python train.py --n_head=4 --d_mlp=704 --schedule="wsd" --batch_tokens=[16384, 32768, 65536, 131072]
Each number is 128 + 32 x the weight over its row's rms, rounded and kept within 0 to 255. Layers, rows and columns count from 0. Numbers have three digits each. The size before them is the row's rms in percent of the matrix's.

# down: layer 5 MLP down (transposed), 704x256, rms 0.0528, rows 566-579, columns 128-191
# gate: layer 5 MLP gate, 704x256, rms 0.0529, rows 567-579, columns 128-191
# up: layer 5 MLP up, 704x256, rms 0.0527, rows 567-579, columns 128-191
down566 106:119146072077126107098148140095084101100115130181127122122154103143088094157108086088124182158162122131071165145111194119123047197179141100152101110174081169132097176137085080097104176091131089
gate567 102:119115111156109121143098165130103135164075145097136122108141161160171141173093125112146150100140115147114122085106118125090103081129104147128083128077106125144113080153148176168160155079099098
up567 102:136123171110136112098118119169164091089147134135166120140147130138144137126139102078148164119161136177111134104159146119122098158081148164136077159120109136176192145095204063151170165164154144
down567 100:127160180121137145157181149154121077080119140148126172072145099139132081113143075156123034150123146051064159158082167155132123169155141105134094169167155115145187138146067100182109070126094146
gate568 093:080092079121182132146144113127148116161134117163084152152113178203139124175163129063152125139135137104125125161148077124098096120130191185121151203101094168104139096075143140128142091167113171
up568 095:115097136128118196125153105143147081145131125114094111127063086114085125140147119092142117120160125109124167159139127142151132092092094098149130135122115104122144136124112116118124153131149091
down568 095:147121085132178140123172094094094116126115138110127139098107106176149112089143059101130162173065106128175110117127135062131068145119141154121170179125105138151150142107121136129066136127073141
gate569 107:156091137084119151119108167120139139093078146114104105126081103121151182084100106080120111182096119134117139170110095109126133131166182116128120168134149111170093152176168138090108122111157127
up569 100:175126125162097102115133085144081107165193137142142157124132074084158100092113143159116139110136139186090083149144129126168142130146117088109123109121103104117147150134113092117138111100105121
down569 102:166055104122148120110081128092190134081102159129127191100101135082179138137065106107146159128150145136089101077146141120057138137137136152205119127172181104109151127170163150080120183137051093
gate570 096:170101127135128174188095184160063131185164103122142109202069133095111150152147049116159143137126131146090143126127080092212125134130122147060160093122091112142096132149118108086144097140204149
up570 101:171158077231090141128167110149199137118120116143158093076118092139146132104090148145118152087121156092174109133132087094070145087172093150102132132090121126153156132079177069132181122133135172
down570 097:123117150098102126100119136123158118145033177127091199136145114147131108161127128124161131124106170104166131143143134171155119074077062124108108154136113129112163138095174141063168068129105154
gate571 101:121117145113145097175145169141122125118157143101127148138117162157126181138166118154145076120114170139115151136153093053117158115106156142161080140094105094131122110116124086101161101116090128
up571 104:111099148166111110111147103120159109111132152100083117109124203102130163131124169087072115156112075082101093064133117111119151115131123168130121090102096100144172114136203133144103144125099105
down571 107:167152118126095124076116144091196133132101151146148117084150084117141095073133116144090215121148088144153125114112079138098166161160144132145147143123093150065129067166123149131168095142177119
gate572 103:060168145082157146139112157125118116145090154161123094107173119088145118155156112137106163131111141153146086113142139149126158163173141138161153112085141115131136194136140183117147169123114092
up572 096:122109162139069127108125120087154143052132087142168143118146111127117129114148062157153133077112139122120102196181097140121106162139140125063188090125107149099113110114091146132129079150140107
down572 099:126139160117149101112143132091063092121165090136121174112145105129112170066107173073134197091171103135131166180122095219116104125142206137119131110146162166082090138109126139121162145162110050
gate573 102:034144142116090117117124167065076133145088137184121168165117171150103065155139141137093131084109142203080097115165131129171068114147108106128092177117149124181151077167166155130094114099089095
up573 098:104124171113107130098102126133166112103146111179138106059110110130081109118091099163115115126110155143103161113104120231170058146133131114158171088169185125184155188134112096143094088141095098
down573 101:096095089084123083116082088118117127138108087097146161071084115126070129177125108080116155079156105085154123174137105153101127046135147130178184151091152203087105123107136172196131214197130110
gate574 112:049183181074126068156102144178144177104152127122091111120101126084180099090152138138094148117162135119045117161146086132105188131162151100187083159090147126156141121146135086077177102076119103
up574 106:099181119153082100148153153101127128116096179122138103086071136157061111134174141117138116119150123146150143055137170164158037116129125119149158127060103136100096167137153205106065189124152111
down574 103:098078129126141126209115146131099130158121090079138115070110147137171119136112132160115078162114149097124125152179101137163128092107121145145101127148120158141102125149128118111121092063119128
gate575 115:109146111129158155106120145128107142120085118181084085139071112142131128065146109222173106145089138110113139167137135104128131175157167139153165162117148087145094141155115115119169100129161124
up575 107:098117116147095102105125110118191178135126128081150121118178136138143135121107117117163057153178136129134153087163086139141142158141145125124136151143102144122185139203098171089139163176139124
down575 109:128159120114084103069136124130093114161172105102152129149119092165139141139141176086129123145098133135106091118149106151138144120155158042186052110153112143151080134124146130079134066110105099
gate576 100:168129116098111078133144134143088139144109136062141139094149108124115170119157184065153122151115183127085202179112124098128182121154116105117077124127069080108158088078158111109098163098139135
up576 102:137140201112116071153089124155118152147094169127135138130160126096142126168146134092129148128084097145099189187124169080110150181132152071131144150148112063081135166096089180059159116111152166
down576 103:132122154143092109138112122132168113099143143066099136128099060142173161100135167087146126191163152143096162114168109102149156086121122084177111123132110153095125078095143130116121107112173196
gate577 100:053105103058159167129074170088109089159125124117101172178147098172156137144123123103102131085164147201088187166156141116120066158178168131176149164125078125091130173143218154118169138095172104
up577 102:138158146100121167076162156073114103111106180140113085111088144118117169144111134200142111153094145109143144122194137108202198162103082079118097103122099110129089107145128039112132125150117153
down577 101:120151093120158191151058106112121100131146081167077166106136133140143149123188168133121174084157123186150159163134089159114061123077149194145156115118108051164102164216136135092159104145094114
gate578 106:155137155154166132123154137113114069097157197092067111096156085128105144167152110102151167102116164138125110175098139124078133090153161100148091087059155163115108125163139100068117098144105167
up578 106:145150087195155058070113098169104135125150102091149142137140191152162103103136165177112091143073057131188184124107099100114155121107113168127145146129080094099161102121115129156143159153143150
down578 104:153117155130071128101134104129113105065086141123095192114134124111132087115175102145112177125142096110166171113117103122110157090179173152154174123190144087127125136121104072123134142108165118
gate579 095:101125088135118107157100109114088150110115125129151127164141151155125160101069135085116118138137096118159143126161160141122155174124121040118199154087064133098163092161134159166156133154165116
up579 092:120090197169100164153111081148151097155112116090134166131152163180175108157125073152093108081102134101144149100107085124119059169118144168161118110116133122134091137128141184136129178131110144
down579 096:146163115131139082098101191176146118089132117124181154152132083146083130134146127116164120127145152158131061152126186102073098079166103102103087162146089148097158100171104134156167135171128096